python train.py --hidden_size=128 --norm_eps=1e-05 --bias="none" --init="uniform" --init_std_down=0.0 --optimizer="soap_variant" --weight_decay=0.053 --lr_head=0.012 --warmup_steps=200 --final_lr_fraction=0.05 --doc_mask=true
Each number is 500 + 50 x the weight over its row's rms, rounded and kept within 0 to 999. Layers, rows and columns count from 0. Numbers have three digits each. The size before them is the row's rms in percent of the matrix's.

# layer 2 attention output (transposed), 128x128, rms 0.187, rows 20-31, columns 0-127
098:454520557490473384442499482511533558474478388431583580520498441543611438463443583540470591521587480541518470461475432553456491552464468473414543562543504506528568408496450458443475539534476473498422507540484526576401543485441512567541494465500536557503433658511574491481567502538440396526491501535492484415458515423515500483497478540491535553549551469473501509557468389511490500523505
112:471520479565514538503491485562415493550451500629558490514490459427377542478467547400573494420463527416494425532513481413450500545563471631455524456509413410425488468468468550484500479461508499422473521435491582431514426497580482451563568509499488476533506470498537563571517541568516436525427579487462449437509490582470476446564510508435511521500442530516551589560501460562512486460570
114:466522567490548468565545413487515453477540413485524495493519413596576538483526587455416491494415458518410496475490526497408592538515542519506561544426577479579525406516508510475406537434536545496449557570561506513460442398489537446496460371489520498426481564539554471540491507484551497490522516577432507522503483553472423572490466443475536501443479501378536541602576470450500524523466
092:444498507560510490496522521412577550407515409387522464506540555521571425542542514507510489562551490576545469484482548555495576458482462413500472477454425493571534515559491468421506495488445422547414536502443438519474534475472576521477425391501587564516562476434536539476388431504492453528557510483383429501454515399455472425508442410564548446501522499479551466434498497517428497465508
083:533457537460475457457518461597551476480496395451580549570469518551474484534371492508475542552527565522567484476493407527541448524501478449501477563455405487508520551377445483466521494523519528484524455547540563512460547494542547622523454613480501504483452539539466490526529576486533401354425417538516556427450466438490459462512467474398465492433455559472479486540454421569493476515473
084:425427504395508523426533462453568462470554556565487466460463556515583490391487485548518570558441556493504510511500461460492519501391476450425531444534462559443485471513584408433524474549427519501524502514572466525561479592400486522455506643511504504480523556535541467468455490473553472476521516556529453453543472454549509592507567575458499475473493568526439422347468490502562467518436
099:510518557566506420450481493496468536527475513530575482579545450595528467454500516456490498442512540454470558473439481536464540472470522519487582492464434408450563347523461533482514491482504656503556514531579493494431380442582521572443491519451504420426540574553506452540553457478460496488563523494551591502483477491434547486466566586417486591520467508482483459576554532434536567533554
109:552568530526459394564520474541416527582497441437511625468499465545576527481528542503506466487475460531498484464514421513500504549474496508588534474430537551493554423397499533590525573501550368526413490498445522547517488483590620468478488449429512576544430485516450446583476540541502539462466525446462494460549435465488497419465491414569563471512514405453563514611519498523516515504542
096:507521536594512468533520539526615523600516566503506577480467474538496513524476594445474454465503427461470502487516426459544543543457465531581579512473480510554497516445505515509440570444497439530462525448448527516610449468514632476535523536517563564526457470568469481550416615495605458507480466538524521517660391461528508505405438496453517456549517462451551505524508490608532524556481
080:471373532415610581455542458564530490388498436438485498586448550495478507464541521556462536447439510493523602564627548509475401541573489535465480547534447554481547488448524563474542483529520487479501525499565478529535501458464486382554504466513563470436424536483492480509477392508442529471476473528486561538514464550461424508421478496494481529540539553594521508439597520408475462446581
087:445426489450464397457540434588467472546545468457546491495442449526678425430453493529411545468422431514459473519407370479473569528462513458438526504399544550489512432437553552501546528504541445447472509507496510473390514487473525497510395519461484467427413534506498363499545511423548531505461475483484499429554451451548450464520512504464516536434510482513544465490481462475558522513491
103:517340447599489539540537517483475503476425529439585521509525540533455503519521551553563502518591497533579521528541489450543601480573504556442511476497464507463518556568536527463576479407510509444524520450506564557519537549517567507532514494502538513445556473566493560585493467529404465521535558475480469481522500521442435422536455350415528424561506582520555591471424540566463507491587
# layer 2 attention value, 128x128, rms 0.218, rows 21-31, columns 0-127
073:555567495465511425437526446528626468496613530496477504450503463602464554487534418615516505565511446586437528475436562487404510446449460434520441449498510543522454463426535439438505582463494465521536471495432401529622498565538496536498462524499469514580463497543457483437471428523512481467603448488519477540544432483467599464435502528500565489484434431501535477498500468425409540537533
092:568466443477459441478417579410511520467494508583492598478597497433539544558571473467646520525410637586512477480560515481569463470499427556496538450582509461482451535507500502461460504545517411529557541555486504510462507592530487517568449490415541468461510472544523549555572430507419610498465545510469521492487445474408535517497583425557532543566530475508472563468518470520490528526539
087:439537440558422506584472602464488432589508543628464535518466521423506527540384477405563459444382488531572484522484495467549385514473463531460519539545513491477445504469563508478457548517532536401467500510411450507528437503411482419499536534432446495460484520508503458545578550503490529537457525497523533506537380590488533558604525474425437524464542531563443477529498557556517508530523
088:483480515433407608502531470584438495449493476463471497478534546425498531500516433525476422536581432441566454480501453515521582543496574489411410450471555526495489529606531436506491516416465494417514454408531503539500597478494451543462532545526515461462527398476440385471473585374529481489549533587536514491514613521508474507498472516570515493596550519507488472468425572462511587503524
077:548553563561494546537438493528346454545515494409540566578489516431445467542610484549408485499583506394521494534457471519514572437546489477573471584454568516548492529482459532559516544455559511506496492394490611495535502446603467489502441502519490459501564467465502558462500504496498469577487429456376524464497500521501469447523511442500483528349483431440520499549473568534532503469556
080:515501438454551455413474485466474495468415438571456474362465430429606559566479521496486575485457513606543435488467475476466487451532503535455343501536557520517441531483540452559480468623480371479506575511428570514555514510492490544514460473540485484542508458457469506450465459533586575441510517501481427433512459507514505515498448470553470460412489488409490609499465558562492510448480
086:512441478497522632481454481405604467468507549548505451495516505445446501541472489423578487518561651490550501457590553497527485380526421562516534476522456385569532512582445423443504422469434431452510477539509459446464583492489496492486534493508576525465536476602453465429493430527493575497559470535598496511462480495498464551555513503530463529532493578482430554460449434429467494484472
087:554487414464527540494516500462457497506474480471582349479593571384424432454563518477500565567526589526475462493453621553547562507541453510456507546469367472509515494537482520456506390514453532552570420518577528497488525452495527489440519481470503466545550497533522542395576450536456531568580496447553534499469508468534496558522565453483509512471443573491454537475474476413476602435515
074:432531471538575485548544497483478583487516559503562474427563521469451463510529536488541480553482450556507471457470557565536538595487488481468629466431481475505474488567529511498478409532451465550499528430501550451496422501511557507529559454545463575531422408509492649570493500521533453442390568539417383522479440519475516478500614502489520449548398552422530491598476463509429520533529
076:543505589571460542517490513514454426472430512543480600483455441501513543566461479486551546561555537474544498494629355522516487413500529464551510475579548446573500579558442499498401540446546465485489464481552576560559555447538444515389572521424595451474655480497423484524486546478497575435517483481524506477514614490504479481476470522562519454485520488547494532468491551488533507542561
088:453571570522475502491525506512492507513486481527430546479447455553542522539458443498431425509440361580477465493499492481476486523521564526520498482608553595553474583469493408469495573508549564402547581571496477531565563483431412472501624577579442469490513511512444482434480529422561454448524591538532507534537551531570457494547449566493446404522538514572530466485472435479582441490528
# layer 2 attention query, 128x128, rms 0.155, rows 32-45, columns 0-127
071:534438518504510515445513537492468475497606513516471538510404543554546564494526587589490556465507604435500609464483543490508508471441515390304518463526521508423450504543527508507503504490521496397485522528569501420602548538442531480445532574548574410504411547567509539487527504521471523496442490529523491485553552460558560395486480513534479480428459501516442485546513561509466580411469
071:501489495495450585507506419459501480472519517486461463529500530476587496467486516441464487453490553542582534573406474502441573521554503367449513533524525508550487473543500404390449450529541515317475475401504524481492493578461527478475444553532487422510610544553455472487458448457559523421543537410530513424442511477485474484419443486538508502409554439525405570477502510502594504445503
088:442529455449516586416482512474489449488503441514464483498497457556477584578548513413516481450496535479463567499535532532495401524591538499448442436516506513554480383527434544520471472547513448516550523470469478466487433492434544423579474388484514435536493521482496388522529457499405486541651565515503439462471475601407458558505484539505555579536474478514558565538494454390507419490436
075:517513491556457411518516393513478485477536459455503538526424461469564608524471481518423524484417556609420544522405422504506459533486528468445566506501536555475497521548493502501570538559500440424465438559423499537539459410468397550510401536552460427538449548485458510454487555467573447470581461457575454450486488539539455496533445470451439581574471577555547508441425576508555534531527
083:426478499406415528427588358568484472522463521528441576464468573530521498458477532457498596521496438561494580527569478438554466497470511427401508512455579538460537464559441598479471490544513454480428544510464479448534487471538492458467552559560494481568465549481503530605488531472497448516537508550474479443491470559558506436452514460500370528412469536526427412503446557561528433444441
071:505493469420417528526534366553490470545470503435536517528444448474525570463462494519414490464532540541439535538556425496527548548479498435387582604499533532331485518517509549488540538569510475415455457569519501482526531443511515517463539509475421343512473565525495554590579483520500476474469467474508465433512484519505514425499525480411356524452435530512538443458473537497518500539488
067:474493559411518422469540484470538485637531572506488480533442549515504542425524401477540519458478467507524445472459555469437542455499497450491454497453629554489497540555536592593433558502525500448569523525512501441529479500415593463497470511560591421501474414506443523529460414516548543544612528526399461553537512449502488480490585456522466439485489424584506428560579578499540513470466
062:420448490412432487493495452519530486550574487501488529553450503541585527466581535542412521465452394474358515489575457480492608384592577425455506505486570506529500453516405557578460514495544379418529464450494516494492556479526486470463472502484466484458490590533508407438526501503490511554406490469592446501504537557513485487511442500483544477524499441507512654488533478473538518471470
085:481531486581494433494435585431506536472447447487548507460533447459575491471499542440522455535480460489468489477417523524465470461592489588518510491475466465597536460480471447487465494473466516524502540503531536536364406478511486521601545358402462511409488490557543417532566446481476526547440482573553441467467535475438467588502509482554553508433549427385538570559521455455400487560495
092:499474456535590556451565519502507520499490469651455517517486520520511599556476563565572527534620464413575537544572502504568426531540518572600416494541509558508599535437505560427479488576564513427471527533549547502558491512535583446522554513582456536538603508543513477451477547448490503482474510478577586557534456503583481506464557566591521439475516524507475506534497540454426509465535
072:446503404454497527492517484527493444579510557600409513500430502542501540431534550470460667592437570492413560477475500419483586503544501495454482459470429578436569421497495444551480407543513521501529430456571512517470533575533510512487470569506567529516407593472525496569496542505475453484469478496570499470528489572604519564446434537498533580483549524402468466485494484512560435480493
079:481502472525495449429416523506542513514555498534454529551461582473499480568539489511428568557560503505492553485476491461583448495485457439505552442415508529352546430411501402526484532551488475439412568460446481462589408518509556419461491508516470471563508495422499462496476568435448489479499569533466493534368468500557565474529481521551544505390471465435412359544529496478488441496526
075:568492495564574608366573449504507460478565504605510545477508542491528501537472526499436518497469547388537570465474572472505553483571544534465494491505477534444485526586410522603468490506468447445590411486529497486382536587439546458502421516529523483451459510546528474534483538504454514493666581533483537518533581412473556523573508510495488586559522508515531503445530487501477510500419
063:511453483647436563593440586477484511527508548428548541500451419487478541381575449570495499615441550478583378493502533575458488396540492473435528480500535485531532459492468443470515440534507544541494459455518579526469515472505532556524459462487515471476457465451505614345556404542474489524422463541419488501433523485508464447531477471444517511588530498511482504529490465531480516558512
# layer 2 attention key, 128x128, rms 0.152, rows 32-45, columns 0-127
071:476542422520524488392532490545559507531510426357440522593400471418507403466502533476484532469532495518684487499592502518550425450494516419535473540506554570591481551518558520600460549483469465433493405532501484491454498517451385476533497536493536521489496532517494492490464592529472541480475476485474574471478464458478522424481512505449500536522572529448423401540476449542442437513513
074:547466558493527474537552488420538510448554548442487445535451454472509536484466500580484568500475534567465489489616487533513525486398531413365526429455533488434485404429542484420539474489487584441535508488513431440589452606490545531486453472504573523558547589521498415402505433485471480495491508493526458510580511451535489407527534571519584436619508541491423460523573452474468517481515
088:483512479472506595430385475526505454448478431566564585470459491526464463504396493497576405547553487457488525451609580472469427514482503438520418517521551517443489478506535503494491513514578538484442477526447479494529561431516557481571617559447421551530482547487530415522476577459498410479634528553457530481480506544477469487457539551435469431488460552516457435518397414483502468409465
083:584504592572451469582516490424493499517531529489530423541519466483563516511530451428519562483492465505481404537490556591464608477531486481505549594475523473491458436484481472490586544508486543444522547467546530550496523488470504492506438489474521466445541493526530484396495391560481451546448448413448433534509429409385490483487373515503549571425520433450617496518522497495542637563513
075:477489518479489508441508448499502517401477576551521542498533475554518396520488499456511396460535443441543434561502555478446500482486562515498419520535531478527567524489395517499448502572579495503580396517581579499476469434515473491483534471473397406442505464469463473438551400494450485476466506540470539567467618476431503509486444429437428408425517460499547633413491557523440457549486
074:535482508548448536518531547427520496598587552471451442498463475465539493557423562509526527508506603401474468486424539541483577503448450508539593503488412463524493480486558503630533532515476605410502566466569486518498497593492514525560472482488530456463541518549526567460499445534584484531521439571423411481487481409510535481524429521537541558420580461459551496534619451562510549535587
062:467479406450546408474453522470499543557546484606497458476399524555465443613464503557547471484490490566526575401518514472498535543465482439551511493425481520569483407499520512544584519422485563466522476398456409464533427555567492572465468519585575549570470443463426492539437510483537503485573520509533532532481546422487505478485549505458424512457450535460426446554544460586483481454616
064:600545490501498491487605512458531538587614579495480453528565535499518442511525492447533520469438511581380491480500476486347512477485479469547488495534440495622393490538453583518473471527475476575526472578517536510609494585461576561518475543453534446471551520582525419474536459558489408527531498477544485499547484472535491423550609497468572549574442484539560453503499492532492495552458
075:470499451467498538535477516533513503420468506611562599480520587549437472469550557463523494523509477461534490442538563408620443501430543576464528443443529512490501531548472438377369467486539481550497452451430462510466476516535506496511512561468453523489531554408570466651520619461502416451597474526516494466515564557519560437484548512503412510540501555481505493499425468451454468499455
093:533470464600465532412525597584474496350479507564499606540561459538451490567533509451446444526443491563469453500438488444580406463558539560494425469548531488485515582544439517504429510507600499579518500601497549507456493420484493467505506462528428513481461476424440442447550451474519503412452554524539476523492556576469491568519512458430463405550504502555531588484464571454499475503459
080:541603482538491343494576568418504560504434471493474440432515493470551483534466482574515538514495516595433570488580438478500458448489504451458481486538501525575434485504461479517534476434538584400538485595550484544609459545404490523452516455507559484526476551583507416427519497563508491444472480522563504511499438498608518432553502458593598485508478460483451555445595469514510559496480
088:482489487578525516412438511512521518470457469535453635475513503536494522493474471545499388560532387453505560494496559446547443504490551621457513465541586510474598497527529531460482533503590474472504541561424550523528398477529429495513569451536464543482518526449406474524539573479477480458582587553476619556452525539534432451592519493473505402561510521490491573505503466489466388513575
062:429497476545479575469505511600559527486542456491445465493513474504484557543485501538554535457483447628597462432614479545403420474570466536437473530491454479605520506427506468560537534456462562523469442598542451591554487518428491516528499466550531533468450446565537549466541495504522499620370485510528468527518588514403458507512509461472539561569534528527413475541595504465559488457525
055:562532526491586482458456503498550582516533471506424442569586493444573386431577524504474506494545563533505463439491487566410636486540501491538548587417515542537404484545489469460482475465544505415514484452543546474526531465460504543428460495551562543547607584351521514487484481600496461502547498460462501478509482542515479510525516515524527525527495601441532498473433483549542636538449